Part of a small language model's weights.
Size: 14 layers, width 384, 6 heads of 64, MLP 2304 GELU, vocabulary 32768, 58.6M parameters.
Training: a variant of Muon for these matrices, 365M tokens, 7907 steps.
Each number is 128 + 32 x the weight over its row's rms, rounded and kept within 0 to 255. Layers, rows and columns count from 0. Numbers have three digits each. The size before them is the row's rms in percent of the matrix's.

# layer 10 MLP up, 2304x384, rms 0.122, rows 1296-1436, columns 96-143
117:107060109146135153119140148130096117123155129093069075129162151130090108121116063192114090090111145166121146078112118095074170130136160083079111
140:090117149170071137160129135145095149157133114188073120122142118098119148169142128096131090092165145075162115125119131132125174116160117168098118
126:091131061159124109111081103134136157124121144142215144164069152120103160117143077098096139118111038096131156172121099143146121101151165154081111
117:136141110103099120141116137125104136141156143088118101117072114106095126117073079099152097150138184144109149154127153180126098153122129088117164
127:153101104158194147182129123148103139158154135142086099095182151120073120140144116204130113106098202141109089125125159108170148123125125133117116
074:132114124138155151183141122073150131170071082108120093104134113168140110109161184116150103126159182082138113113112120113133173143089142162192164
104:114112066118118100123062116165131155126129106177151162120102167143152092157144065120131126083145150132084076153161134110144128119123116107143110
099:089100132129067146165114148153131129123105108102104070164116093147169199105168159089134082088146098155184104163096113122150177139092131167097154
110:190127119105112176138147119142151163166238098138168181061208108126090089159121152174129147066162119130102086099122100131129078116129148167169101
070:130108031065071117167155086092106134163150106089154146153151181118121119180072098132124096101114138102097044110121138114094133124173133137118091
072:131162104131178169111094168094095111057135170151137114166191088114163136163129090097118099183139113173158085129145157162175116102115142097109160
139:115147142117075185088112161236147204104129119151124123143150096099177091161191125173154125097160103139085172104114091174101143129064145152099103
133:112165134091128138102084098195106160145138139094117119152078157128139138148102121150149106119098185143082127120080169121113173155076061135150150
130:087128118132113148107091138140130120141171151131143114107171080124224146181113046188123113152084111160148124173084115167141113145075117094112127
104:198045080106110149104106145112155130128156101135169141116192119122103094116055091209181137063144081142096149113115129151101135126136135111132066
093:109132131117175173095108133104125179168089096116163156112166111064124066157141127100179094111155133109088113182069129152086092123145155108114186
098:157118139137101151087088137065164105148152103129122084155078165149122127101121079137130139140081101103171132107136182170085167158104112103181069
066:153112139222159096075115131076167073076152094115107113137097096130124129158158093098155138107127155113110138131088139112145117096104090145157140
072:155093167114146122094177124099111132099128106168148104115084108183113106040141211102145134094138165075128101123119090163057131147106131150096149
109:070147101157039085124153128131174163127160211160103157158115089199137155114133117129131118180127138099104123139139159163114134147102134176153130
084:132081137155103126155121140120197096128118170113218132124121085112088125113133111185153086087124162152169085167109167150121144055092101079096135
109:107143150156150167105154104137115100106139107152154102134155095200114140187161197124133124138151107099131065132120142120138099112147113154125110
110:104156126139144152080091113101131131163143110122098152108153118140122111099095115107193167091141112086116071206174156182113128134086140116096137
134:119128133156142126140118183122160146137111109105161112105139094124121150167117119199119133100134065115121144092126076189113101094083135157154122
097:112109172184151129112103141156124175135136160118165174131159080104109141145145159195121178099102115185131089162129081122095126166140174128127180
086:133079110152188118107141169090110139125108142165192176130139135189144080118101117229147146100108165197118058140168149092124130146118056160122114
100:144120115107158144145163095169114126163127156130178119122127099164056140085148148131076110094069092125129130145116151134192178122152160169131156
071:143082141143127176139160163155133100211071179162154108127126111097124099154156134139128175162145123165074138117186100120104200127156144090091199
072:138168132101175126107105088127097152115128149123176128093139098112108154117148183149149156136137054111030135168160117122139142056137123142113137
118:112118159181131165105164135170116187149165091171144170113143179133116118096125158142090153131134132138125159161085145097091091171068181154097121
055:148137135125135137067078093169117188215149134110154146137076131109158126116074120186159163132111148139052103117137135115153077133178102101112137
098:187118116023171130154092134152108173151138168145127162112085106155157130148080129130162132123109113135210110158136109171132117099143128122125188
112:112119236078133117089158096149091127175140156108081136130083182102174120133140107159128150145118058162156141182140062157135139136150126137099144
076:129089123144130108076091098078187097141124129097099147140198124128157112087154147137121066123117058171113190159105099220159063166200116148118166
088:170146086167125136219132086070095156082118077121136123173185151152077190139112156161133142105118184046140161097124110167067114116115115161152109
130:123089165152051144118144153121182115151081181139113148099140137081098137130131115170166130121085159122052150129130091084139114064136166194075157
084:138139146127104164134082111159138186107122159115098152111089172133120120138128101164113092101153096172130138094187149115165194119208122109102125
057:108099129155120150121144108168079116143170091147123148128119142107179168092150083154121166160207142130120115186111113131168136054150118091122152
148:098177151123122136112064148171111167104102120205109106117118142115141180131142132115146188085149148139120099125178165082158053111095180111150114
092:162133186165126130106093199056120120106121131146125137117109156138078127152123113111143145137141175167112110102143232112082110113106161114165158
093:118100088182134138166143129124103118130199165104069123092133126141177169137135106121157109091082096100060164163170145123173165108153143089143130
090:114143117073132123066158123126167079092109138141081156097133194134093107179103152105123131105072107181155152112133112172145089102123113117131143
071:144104135123110183085114063106178152062165096163165095142131192160110165124156132178133123164155128123104113086151118092145117087208121040157124
129:158168118134119131116136070153101191101101136188089100134121103095085172171084118106152087155153101086159121146136099129182154132147155094112177
085:101147062158083067190154164200133135161117095119169153154105124143176132126142131095139137149138107164104183161088124201128127084054113141147179
076:119207105099138129150156123208142191081154119135132138120079145075129120147082189072105118109163130143077153159145147117133154134141123149124194
039:111156138153146239133112111171121107102149111162107213093133153130155132178079097053114159114089190075161099087151118133095177100170100160150107
089:115106173138155209096159067147141049161102144103103133097082129120113147165172158125176153141134138135142140140157155090146176151136113125144124
092:199153125161105162092093089124116137098088168212152132139135110131143099147165155152125112133145108134132167134125132127218125113139078094138099
144:140071160144153079123158133069130124166073097181133142236096113147099106124193151152183122096140103103119113125136102144146180093122103097034190
075:136126133049071127107172137066108108112133110137171093129148059147119097138093116087149078133095124169051112152078130118115175089122120202130172
103:152219078110151079145112101201065151106157125172162043121130100124110124144155137143140121060115107111152165079074147164142171144155147110123152
123:105094149132131128140144121143080097070128171135107126121132106104144158136100138086082133144174182167126059114171156112141185124139120154166152
117:095151181130111156148170125128118081169079108071160138182116120115093145111111163123179097080153198120131085116113100142148140113115160091141114
114:129161142121093142133134054146156150100135139133156097187121086094139164142101144143129129097117078160208193106138055133086124143128151122067086
098:154132148106117084118203106073078189141108094116146123114179138138114133145094103101126109150138114073189097172155185162084080095123157133052184
098:145115167195076092155110127110155147141075177090162122096092137138152156138109109183089144129098128111103098120107121139140112103108098119061088
091:082110123180117165117123142043131181170070147111141101128109054150143170160176119113102190125172113097089131202163042150127166072161075121151098
113:103118135143116178147093130163174175113110168171153133098146184101191086103123071099173121160117114104094122185138123134156084140192127095108125
092:146188115067146150149161099151166117118112079108139076142130112124187105060201097082151076180156126154107101152128147172122120120141107109077127
068:111149106148123174092109152112163111153086109088155134124101151162102139140145199123110162084092157096124103138087119139162164113080105178151192
098:118111161137102144121142092156118171144115051121143173138158123100109226113164122138135117162103093075183149133190070159178137126157126085072105
096:098114115168148151082093134174126100121070102177099033128156117181105120105121202116117170119101161123112096097185158109118075175141127157123098
103:118218089137146130141092130067090184158105163140129120103190057109156184054134144097104027110112142110118180145125172125140146126088169090102192
126:132077133139177119094085113141137100140115129197099164160121130120113104124117100222114082136206157097113139119182134098123150085139047181083167
057:101161124188144183177200102174151103160151124163129158092141127105211088161143117106099074141137102126142121198156100101116147034145159116178121
103:126110091166153064112115125139137128082130137116140125162145165098098133167151131155150119138162089179157114129109118083151120108174069122090159
105:091154131143092138182117080090160178167123067198134114106126116206135098141133109134103111128115112056150177109131169134161113134130116137105174
074:056092066101114119095138153079139100148126120142061138133173139098129125167092147091075149098136126173115139175114070110129111078134180135063128
088:159142167100109139196125100127135170120079118082100077159128136105172156133164101130144110168099126128092145142120065106092108070131093126135148
051:093147130096089051150170150190097151176126107144107133132142087100155144139179114179091091125095154163122130108110078090116165103094103132162140
118:121097145122144149128104155139135094124127154128139065154104106116096134157084098098084133160106093084052094135089147106104073122103144125178106
086:156151131139152165114182101129113090124119109150086243041142168128078148170091105122162097077142093140155141138130132127150092125170144083073138
117:154204190154137116096109130070126158100157128103085178096093171119147124201159167200162163112134134092106131169121109096097053091095093087144132
071:157214092175159087116117137125074118110056121180191162122124144110110102096133151181165115136104129137111093151154098114174109088147173080105134
133:083111107103119139093103126086123167104103106078100140168110137103147113149210147117114150116142170146082199121167173148116087099075073163185184
092:087154132151170123073121111103146192133110129134097140114103099177148176090167163097180160136117150161174125129035083092147126134198155072117065
101:163094110132160136160143136144113074166126125121132105147178170135129135101175179166151105155115126084114179141167054180139156130112114179150161
104:093141135129111210075146092149183127127192102151134150067167052180166126130110191107152119056123143157126134090141164114162080129151160110183118
056:118074038154100183125234110178138122023173167146153160174117096159175124182149125159139121161157122121133120128044203129130159089115078169134129
096:121165081119115186090117038122081078141080168139152168114120104083145134093115145139137108080116065117158161112150139101048129131132092187114092
103:153104171110102168097141099059109158113131119129151110130108153162157128133137195059146116140205131148071106084129066152140169090105093172107157
082:146190137251183142131172075104144144164112108143155094111075099067155126110122166133154077091121102076162128135106096102162144125088084166136175
147:088167182098162128152093133179139141095135094203138126135161152120147122245106114146129152027135154131092140137110124129112175132104133118046115
103:113207136116047162110115141113146125109131138158181169155070145156156104130183102149150185099142096100114162104121153112193096114154076133171150
087:133180159104163080156128101136104105084103089127127107142137064143175096171139135144136126080166168130095082165130147127107176179061139125128151
139:128124190150191189146139086145140142150103103116150147101124166166062122140139146134112130090157179123164126075179113078100130109100161181115121
081:121137146146089090150122141122074208060087108121170165088138100149097119134152144101145120150150139104114115145170081217126169104101056122131101
113:142114152139096100108083140132108120132102109111106125112119155128144150117128102147049122094121098070118129112109140176148137132113135132106097
103:110158139109109088100092106163071153151113140115122118169144098134120173136065152133151159119099147120078166173188144138075104136105111143085159
089:118122150112171143122101096181094135113116113214075150148124117171099116118127175180106105116132190187149122132062160163145148143143102172134073
061:062208140054149156114165089121126113172170096113103113137142096183167188120124196111109103110170107109118166123157121130155118132114134117191170
123:080092036100165096160094077143133078154123094114152124170062130091200140167173101143106150096117129139116177165131180139077082110134141148126188
066:082160154100130134145170149142145116198083162098158160171126148178138136161136104095096150115081140102117160047189137162144198116143157127152175
118:089054129150107118132114102060102088142137121101092134097122099141159171096126156126115098151160146151067144108153112132129135083158113208148118
098:133145126117124117125159100163173166146113112136092064132131201130182110143125188168148114147156083105112182183129085114124113136075135107146133
070:147143162205157148154118157129169130202126103135111121123142095172104086139064084164067132123134134152128161182148136095194099120154112111143080
048:175125130120095099099138130117140164152130142184161126135140062170157042162115156092163109157122196171124101134083053140125146139124125155116193
092:096135188138120119100114109088115140173204109130087116067155128110221116104108103054187121140167192091076142153167093086131144101116103115141119
093:153130130213057145106136067118099136132122155158135158156151162124123162119103105127116154140112086176123145079171090094155149128139114081144105
077:161162217193174126147161150216145181130085156155132111087167192157106122124094131103203172133146145081124135128146225160119099101133145165073156
087:107185155099136126115111095159103161139136152126102153134161147145120118136045157150099125115116082148102169164114176125107118116123110078151117
111:108092201129162090092098122161140149085095067128104128147149128105072135143122175110119163103127098093160112058128097163151122127115157122186181
149:099096131085093110095085112157141102136106180109213094124126127064146085157173133204183134084170119126107129158098125148183155124072120129155148
143:177102162104170106134076048149155098140141127111070141144107172128142107139188104175130100095091192145149201076194144094177121100142126115152120
102:135133140117130131124131117143140204133089139109144137146128085173151192187129092107139074069167149184185107141139210133157121157071178109119166
078:082125112185141176156111117132197181125103090104115162125171103125181105160164114091143070105126163192151164136097081080140161145114084132125093
061:140137117125120096102121151119140162121140167131190136145111072099106190172175094053171137115100102099159084120108127159184128066116109042115113
085:131132163068145119074137141136113154090093130174129200103106149104159096174085103151138122158183091153199114109141099153070116145154102161121134
062:138115091184133137146168090158132117102161104150137172132132214123171168167148107096141145139097119094147124083175124101135228159166127172050149
084:119063114138111087110166116105147133070157141091064155133139147160135159152110126145151105148112154113138083125155162136079230102155133060120141
086:074080132124108103136089084109152192138151115113049118117097103134179172139128133127095187105103107108118112176177096156109167127177162116132145
049:135115128141104149149163097112175179105227078102131172149117137138139110107151126177139119140114137152142143125072109113123211060088112143116117
105:104072173159194185129192165121146113135174162110115118143150088126103134157122150141152157083102148092234132057101115154093149122108146209137117
138:148124105074140154155160136152146107106127067107107129136171104108175135152200205125177139141095190082103091055122152084119159121115100093159128
127:089146122153162148109062138102129148159161104111144091093110102080162139179157131115112141134102080116074149181125102131065139080128126122129144
137:160156136106078126125087155119110137181103136149111162131127116189108080128170163086152130095200131103150086113127150132113126121081193213120120
182:192104122146159159103133093091146124170052156169133152156113121113127134128171083179149090122192059176151146137137155110122125104036129119115051
096:102119126094079153134151082084110051086149165099164204184122099107168145178120137151137120077174105194040129137121086121129093142159080127143136
123:100092109071141125148078080144118118103090124100141145066123111160140090119167045113106110127199107180082149120112165167113167118102154088151103
081:157139204127144107157081074123126113175087131081149125171138146134132100097145117109178160118068170101087122158109139081150132166010127188095131
097:165141093108135164046087135120147133178154027173126107130137126168122142163102121181128109158157145096150104156139096135131115143138130080085093
118:133174182112153127156176089125160159182077135132151143109183124124130106165155112109140140159084148108090139121137171180128118172145112052151116
079:140126167073138204140165099113092109213125131080133050087099170123171102137127146135097081105211127153139144114120114105116111104098077086169096
113:103147191138131158100107107122128127138139083160121110107096085078110163118122196192179144134138059179093110128065154183125210083118116142085145
108:155168106164170129114135117138126177158111187194056145093161159076185126139068058151141098147103129107188081135078098164109112148154137144129146
103:140130112135130070109092071153131141162070141112192151156093106132152116175194111147109133149140192087098127116175155094130102142096112158120108
093:117203108150148154149093110106130117124136103133169169118183121096119141201091117150176143123165120077128090163166103129117112144118152107159135
065:195072080105138189122117173154124112145171077100137166153082095168120183135193159135164081096120174187169127156116134141147148151150109154137105
063:175138142124099129153169124108138186149091024080121124158121141127152076084139119112142104101084091168150132106125077140190131129122124097092133
066:148170150148176174180158110104141093115145113152150109110168048177175166109131139106144094093114061160128134104087114199152162061109126125158117
104:091110134148100110142130125144143207172129117107131100074097139104100112131081153113151065116127118118154091132048161100142189123143131117113085
110:119226134128100184102127138132104147079181132115068158108150173034167085146126118124120152138129137166077175118120125135148098132116187124164110
083:073117115178132107126140128189125131123085101156129173116104174167155129114152167136128129171119087102168138093077083060076240108098120118124073
116:136114149152160143129161115189070135135157149134162130133103178154081185128140144129120130155129217131092110052175144140183123167066118113044122
088:130140135137173110093116178110114156084164069136140083144130112106182125160091165092148130088168163134086153195116079185092116162114169174158141
106:182151111162138089122163133105107146200134081132093101141168139100184140158126173113148129156160152141120129123151123164153074088136126108119149
135:105193122115100163101130145132108165167064111169167171109166116103127099153157103100187023136112127063095163145128176135155113112097118102143122
071:136162101137131102106120128107137178085106134044111139129122123107128144103111095176103165172105106072071112144156141077134155135172142165149066
084:159123124114070145111105103149143111121125113133111131123117110116119143082123174175101124222153082105098178116153120142121173134105163148103096
093:109150119150121160115110100054169125158122117113169164177180107095166112135166130113088118123128170186117104138122107113107129185110095155146084
# layer 10 MLP down (transposed), 2304x384, rms 0.0554, rows 1296-1436, columns 96-143
117:138119155118113157126130123158201175135101178115128078151167138162096173177138130089094108189098118188066120109142142057070163069106089125084163
141:144115130112137109118091192202096179096142078136081103121199158145113098188140109152114145114117082163144191143175168169118135167115138135061071
115:095138164106134157181101094146096133156191140100174105127129142154105160100127140119101157138130122136150094151115098100106127126165164178111137
119:142137098103131146186101139133110121209135081117142123153155142100077110098174148127049140095138190119150135113147157050116154126092109131097036
122:148146113105132099037116074156175122088066148123164146130122102126128072143089131144157188145145082129131189098116147106141133138114141128186071
073:161103113108066086151144123000125135119197165125148114126132134129117108134109139079113105136105144133110156118066114085131149110112145091075136
105:151122140176140201109072121081113111150199119145134110113103126095104130126096158177130116142149031126127176104097099175159059175080115098074086
095:101087102146148119157096146090119110163122107160165090106076065179155173174079148098093112154149097141131176069104111112128152129138129132162091
113:160158152113113137151120128085098124096172152160116131114107156149152138170156131111122101191175145129133130093170131106142132167120173164127133
073:158077186141121138135118196171118084161081149139135121169130120098096101117151179092172160132084109121097135098165079092151152149147135135121092
072:155123140162144113119148101141072101147143099134087091107111199158090127120121142186078124096118128110108134156078168111146105132140080064191093
134:107119112127084176152153146111135129122073152124130100131078188160082148085145194164086166099152130139173171166089131132137153091092151152093087
117:159148138118161165117117100127119132108151132039143130115099074158156124189140098126155145165130081163147165129198065107083115127111133091157185
124:099040094084171076139135140162154109104250114117137130144134096089164134195112134149072166091139138168132130152121192140100120109137117094110115
102:171185164158124154128093133138084096180150144109097131133146144103140109131120141105074165138128113129162079110134127096175133093065086109144119
098:157103090123183131105065241110105154139189122074091132158099135146121162095127105124103171167144140143160097149127128141130151099117116141125181
096:153166168107137157108106130128138135087123150122115151141097119167126154156126141096095105121110160146145093176117043087097133141136068077113101
068:079154129172108204166090118056154100094083142146092076086148123122120109177119148140104118182167121135154126158134101152128144144078081149110118
074:140129098094136139101092050191094087125103114082155151131095098125101155097114138137157103140119135099139101131149101153114185113088167146203118
112:139116155149090199107153147133146130114079074121119116089111143124170106093126117068122111127134065160088127129135127085124144116112119143122105
080:105141114104101122103158172124126146090134149066105139113143146148134110128104162139093140090078118102137095123147091155101087171125156173131057
110:155167133130141161151104166073187119116201138121101114126163079114118134186115062133115090130127178134114055151168123118181149187083123164077153
103:155132075094085048195135111122109123151079127117111119113147120149107148083115141144160120130025089133102098131103082109139077139160155123142093
147:099090098063137130144132101129125126149132144140108170193190126082110116163117120100139095088195130123142118078142128099124188122151194113136137
101:061072082075140113100106149149094089139170137110114071179150158125188168094175157153115084134072184154182094134129159125158119086157149134109119
092:107121158124152127160089112086074128095114063117150146107043078122122066185095094119063111096198139080170171132100135107125135089148141124143087
083:113165100140094104100137120067172141187125113062095129113161195121086126185137054120141133078136108132167122115148129134160105139128149132108110
076:125120166174116144130095114151054097102179139136134134147102135138099131150179123142167119121120075113164139105083090121088103066123096141086135
069:088069126086083140116136187157138142185140165177115141145143135156090097118085072057163110114105176135153173138116054094146080163166142126117112
124:124129178144145137189119120147167155181123148121174109110142080082121083187137134073109144137179107103048130116098109113166120148069154108032145
057:149093118108161130160065148129078162098255134100130148158192186090099148150101145089121107129139133170069127110078104103133173143140143141106107
098:113129112154103112131053179101079142107109146164115082155161186190103084132206078151122144097116138094067174112085121145163099103080127163116123
114:087110191172131133144109134106156130142135132168149070183132169121121094188126144098089148165102071147112122129134190107101145123134143118154186
081:165200100110125116194128070094097135153105184109124055075096102120120069193167094112107082104149143135127159096096095146123083152173087070134118
092:096079130118100074070176170144103133149103141090157112155067106196141050168129173117177170123133079142136176107086124111150169168151142142106179
128:066097160149139129168064154159158151119089124077132082101125113102197102163122127136152124119094188082117177144145175112079171133119185138141098
075:094153119118116125106165154081077094133132083155166154105083144179104132193163151060097085160107142063167110169090128120152115156155146149111154
057:082124120091159115129111139128063076118044164094189111153135058120109117163080110127098169152132148120111198085097132129104111135128118150130062
157:094146156119165087168103175116143083072072137147096193149147040116132124057143128139148114097123129150126114125133166147153120080144118106120165
094:155132140172147122113097178128121120116094123135129163108112155153245144157127102100110133120055090150169118174107076133129161156140153123090048
089:125106088131080080101151150079095059115181124102126099116155153183130111203099042133105143168130074147116164113153066133160131201111107134157120
095:128096164102141134162097137093103166132113155130162084146168162107125114104134129124135140145147144084107120085124135139149136133139128089113163
075:168181156128110195162023152097140155170140178150092136126140130104125116158169141093103125129087129144109188087128080122103172090128135043174115
134:138102148099110126138083077140175194123099097158171160093123087168091052127131167092174141167127123112086128116109151110110156169119204142117088
082:075112128184161108105129107140116151149128090122113091144147157159103128128151127157138156124174100130163125150127112116088093143120104079113134
065:147144135116130118128121190067132150103190157143109196145203199141183081109079093088166142111092120139120146173147147142106139132187136120127176
044:164120160104179133118167148109107120170146141093108097133134148118088131147110150151086155159126127133063228186112162115075124122177121090155114
089:135139149168088115097163138119132132107166165183137097078143102160179143148152100140066105150150115123190178098081110158149145117155105092087129
081:114118093107093095163140109092165119162131101122122156161109106112128134092097149098107134123143104110117152081091117110065149144171147144132109
132:141124107167102101132078126094086137142137164072157085146115127169127164161110120121088138069130146105140184183168130142134066132209166141148122
075:174094163090083149129180119069136163135169172137051146157159162122160108141168191175116132114133090140106175132109113103143084149100197134170139
102:133094136122116121118159121099156071141111171098153102114122146137118065088162183084096120106139124158124080091103079147123134137132094109163147
126:147181120148143092137129097184107113127150113147159128145097108156088150068194074170145182112062070076117166071152077203115061128107127131160106
136:143071144164126107102129140154100122051141098160161140159106114141108132085118102171064095153135156059153129112123108103105115102066130091121127
116:127124191096138098117140124146138170116070056100054131126132129163132070097146059105116119104089137120101114186138141135124161142070086150126143
092:090139150152164174085073185140124138075170120073161164151101071097130147070106122146112115062149118097095105093081103133118190140119121125121148
095:136120116081111143131158149210108165098115146184084114150167094170152092149089110078127109088159126113191117129169117131089128106149176089169094
090:141092094083062140109144143099116153107091136136106104169193137064107102154126132134089127106131157097146168194106147140115138151137147123167128
109:163128125126143049072109188175136058104122072069157127108162139053098118106079100166089150110087068142104145098154106094097188123172157102097088
100:146126171145109128053130094155156135103058100154176126133105175108160089124149091063110153097107190147151095133138157110097142128105171112120098
070:058113105114121101118166109109132134099128195116113119103132208087098153107149147106119136170113137091155198118109194124131138160133096146175119
092:180141124161073150153128127089131168148164086130128075058098125153147088122106069124104114119090116088124093078131093102148213136159147166175038
092:067146098140123136144110099119156112141110159162131172089134115086135126126162137129113141141132154155186160188149108134138132148155202117134132
098:158076140122123117144081129090098068151089164139131142104080118146103086164144150043125195165160061097139088080104107139117196093113133074129136
124:070109093092122110114180152167114114102183122139150135101200100157164128138096178117128101131120135121081082112154170101170121138128099154128129
061:124117152120051064136047172158121145124184130155077080172156191140107137068088173151157161148120146106132076111093140160149093121134074124129086
107:144110111152113101111109112127143115138123108125084151114110123136112135162164129162111165137176126213112172098097158057126137104065102184158063
114:114105145124138166107132138140138151180086126140130141153130119149114127123137178063120152141139176164125123153119100119143136109082114166140122
077:159139104136088108131124134110130051111116099160105100106124113113086117147094141125115149173112140093154124059138203099080166176184113128126147
089:111142138165112139101111157130103119147147111134148125124145081121073108149077093118155136093135114063119099145139159134180108163110126094133156
056:150166160116135144148096119116102103114174156176152128044103167169110086131085185136172169180121107165103156164165108137139185110092119126123136
123:130072086097139091098116091137114192111127102123102155121128107151148169004112150153109109101118129121112086070160112112141094113129136120112135
088:065135134098132149133104152126163112063080162146054116119116164156149104118161124079118153129155108084112095133128157107117170158104125141096075
106:165095123145097149151153163126170114148115117205130183090137113135059176074154145104104122124177101089174144125120138142109172118175144168116091
065:100133153122176169084131084130147120099143166124036138123229151107189103075116116130115107136122117141144160120084148147166129173112172138152122
134:133128138124140139200119148100135109126102116153108089093178182187118118076124138094098147087123118081138081133082051098149189149109162106104129
095:111204106187123109150115180105058119144117183133098157133169078184115168208181099086074131097096084105116102132121173170149127117175132119104148
102:127085165100108112092108132145146133048142125077176058104176139085164168096206092095133114102105092135096134166036143137161076147000076113131116
101:129080148107149126151147165109157136115091046072131139164121095134114106123077086137117152099126125170203129110190068159107122078158171186168130
053:082123124090131083127165090134114123120158130112123154105085141148131122144138137102030103134163150102114149115094141105120196168125152129175149
096:147147180156136152145144115128129143111089180130104161151069105207131046120071115130094118172138144146054135215136156189119148121080172176079128
109:180107124139120086141183096119134095087171132133096085096094110080144143147105139087077170131187140142130126193197157161062113140092153084131170
089:123092096113090089126106132157047141139103052132131092148114130139146191063064088132079149129088137083145140124100111144116067124147117165121109
181:160086052182131124179129144085127166165138150071107151110118113145105142048149145096122115218131088125172120134158106122137085138190149140205152
105:155169142154165132061101178109151105089043133116053084126108130119150107064157114135076160141164152105075137168134122114111134133147160170158176
093:148082105166136141132067158145140128129139120092128142132125182145105117159108150096125119138121093134149090110209155111082094076147162118118141
129:100119186131094119138176086141188142161143093188136133126046129092126167116084142185190078117184100115118135138115138104094147134128110086158088
069:090113106062099116097127114061112145129118189092147136100142139058085086118143120102113140114130126166140121158070114118126131154143161111154154
115:103151074175200214140144087129149129126171132144115193121133110176151119154087108117151146163086167171154084163112116115107147124096090122127173
100:123117177174143118133146154064156100138140139164172085187105188119191136154119103138085125133160148076105149049130184155190131109075193132118117
091:102120130170118127116122181116140117139116107066105140073156179077176084126106110109166123151142130085093172103100079124129087056136206122168135
069:110179130082095112186111173079095092161137159090115100136090118087097164155171142129108162145110094165126192062123096123025063148142154090187082
110:146165127076114116161083174095137152139138128124158098125104107137133143105158101096131150136131131144162093099115126085097173105096126144104138
068:169167098170093096120071116078112085094122102115064062109131156074078127152087157119098114129114107150153149083103118163171144150122188156179113
109:165172111180100115155118087126152127195158176111121126126129132162135143134150172140168107121126119138093080134110142152097137145183112116158162
097:127093101110119135119117178096125101096069142126097099120132120158110158177192137178150117170043143103140136087112158122086139120139150070069150
071:130125096178066151139156123092083105166125110141141140126113121127131092115127095099131150151086147156135078110145159105073130195139056091118066
049:099166135131094111126072136140141095090077110086089153106050134137065136157097192107106089073082067097094147128143153116110136125120159098140114
085:101125145128125069137078159072135125129094128184069104124108096115084073129064140135110113168172186133155162122144156111212127153165131136150147
098:107190109115115115144054080171125107159209152119145130101108170095091090135133070140069149089159125078105057138173100117080177128144136115129111
079:147164123094156148078142097133129150162062156101167123114111139097120105142146131114149074096170152116131101126108139115091147130192081145227119
088:078098128112083193103130180123145124119204103106111102093056156159114111082144122145129116156111099108089131093132094112129101128119162124090134
114:097090135148057149187126150137124122124101128082073148082091094131099072119095102123124172102137099149059148079148160122082140117134137099097196
147:148180116074178180162126077138114086137090156099158124105075094134105191142172152240115105111145104138161142107140158135090136158110121087054100
169:138099188125171112113129072083118094129121132165088127138128072072187133111130131135116154170142115191187153109145166158115129109096106106119167
098:128176111176154150169153143136116154142158138124122150059117112104080095148104185092121135123163141095106152169113121120090145096139115120122105
082:103109155181124092118119233142115083087137167102060124120167168179132174118115111118096151060135129109119150093129102162139175076090121117125134
067:149119127128113186145104131138125106106203163106114107109125169157105099140102188157113089135138161152151175107146103070130120114124132129149050
098:115139121123171148146142086161155088155123133117156190150134133160133142102120127196129177113099128116099162118135088119140177102130052108114193
058:114092081148103074093076083091110136103184166100207082089148195132045155135100195122081079135066121162111132049070106126159124115165131107138151
076:127175153092084203122076119115129062175069103113173102097070069112126106183106147074144122121166088109137188119156150163169082138129110140121152
089:124117057095132107100142164118131058119077134085103162185128129100139096114126162132121098140140114190180141078061132107099136112178154073116127
050:101102114108099076150131133135096144083065125146172167035113116174129107140119180086107081107093149125104113046139084137091131059176122106127095
106:120101140128185130104142143150128150076067099134158143134070139162086136151202118163116090142138071076134187138144166102127126137125073118149148
148:191125167161163145153195192126090076129086178129131142121177113137125100156132079182161059129085136092130105042160143079102136124100150080126128
141:161116114176098165148153102082101124149129090089159159138107124166130146170152143149164122126102163139120104198115112149123103174135111091107140
131:197212168111129205164052102116107161126065169187093101170078115139184104162106055152129094177122123135156214175152108130048073128134171172194083
182:112150136138096139148109067094104154151093064096092110114109142085072117022129149136115159102176168069126105129146170115158126184152080154161100
104:121138151122089132177127098150164199115129129138104098137125116172136119097177131133125164161133138108161115068127092118099143123140111083120113
124:115147161158200092107133132148144188182214171173124105151136145092075190144129183059117134151081081110126106086126094080157083137183059154082184
087:053155124136110101179131123091100127129118152144125148115155145106095047106094144088103095099098107116121107177159142098127110128115166122094070
092:100074107124152126072193085139134140105093112133131133138103188180095191142154104182114128189133196150106138193129150129156183056122177121169131
111:159080115085117148116139107119080131112072122160125156129143068120117124135120132185064121097153115168160074133109104113133160112166142156150118
079:088065082104074153121111128089086142170174156128082123140119172154087126156131135034160075100169114134143158111134128114100105187117078141210135
116:135096106110116125115156160140080099109255089090167148108127131185082156000132106167091141151133141158125108126074144089095130154126122117129099
115:077110188130139115131173104123131109086141118147144117070126135111152146120219125106120159115184168139122114173134161185090092093113187133136163
099:151147089132145155184152091085120077101118149128141101085117153142113120100100157086144082118104103156137165134096124151085136120167209117153125
086:134083118136133061129218110094115104078072094172037174131109148117106148136118154103140151189151074156092157117121121109123092179197109125152129
067:130171131127094127113164079076113144127119123137098126090130159140075160070070121127127129133158149103160103128092141116109106097146121138128161
066:131144109151105086111133091149042127140160138116123170116156141173110155085188117115070208156106098131153105162118140090114125056155164148082104
072:110135103075105211111125140124146102065179110104084113116118175147097084217124179104097130135150099139133149144091149102092154127158110118131069
104:090162178121154135100116120154139166070068111188136136131128151158128140188162093119147087130129125197122136130182015135156107111139087146138165
113:171116154106176155047160088128155117113130112136154163112102133210057168185125169166117168152108141093091163148103126126138124141116125134141049
090:049117155139086109120168093140122083098077094160144090116098141097180118117111121150141099127090123152192152124122109127122094172113101076113152
106:090114092141124113123122063077160137141084128155130129139107151146123179195167188105088145162107101158156155178095068071144157077171124189150157
092:081155127110127139096117125127110121114131145139117151108126210129033142147150126131168153147171105059161120212132112115181089178126077116134191
126:090133138101123160142094140192140157147164147136174180165116142139142141106093131094129151043102100100166113127098145127126211162117100117176132
120:167147098105162135146171107116131119119111125104148151051166133101107081158115139116139122094148164195080096151154117087106092137139112112093095
079:131098147100134170125140103147129158196201132153158134127127151130120127127106162065111097074110122155159107122101115163144148088085069124165173
094:144168135095135151134172091064053154122113127093129157090089089180094114076144113111089154150089138172118073152153135060141128143044157163125130
099:190135145127102077091161137179143077142188123141018142154124138129118099109091149131185115135098062095150139154121086106079144136130089141129150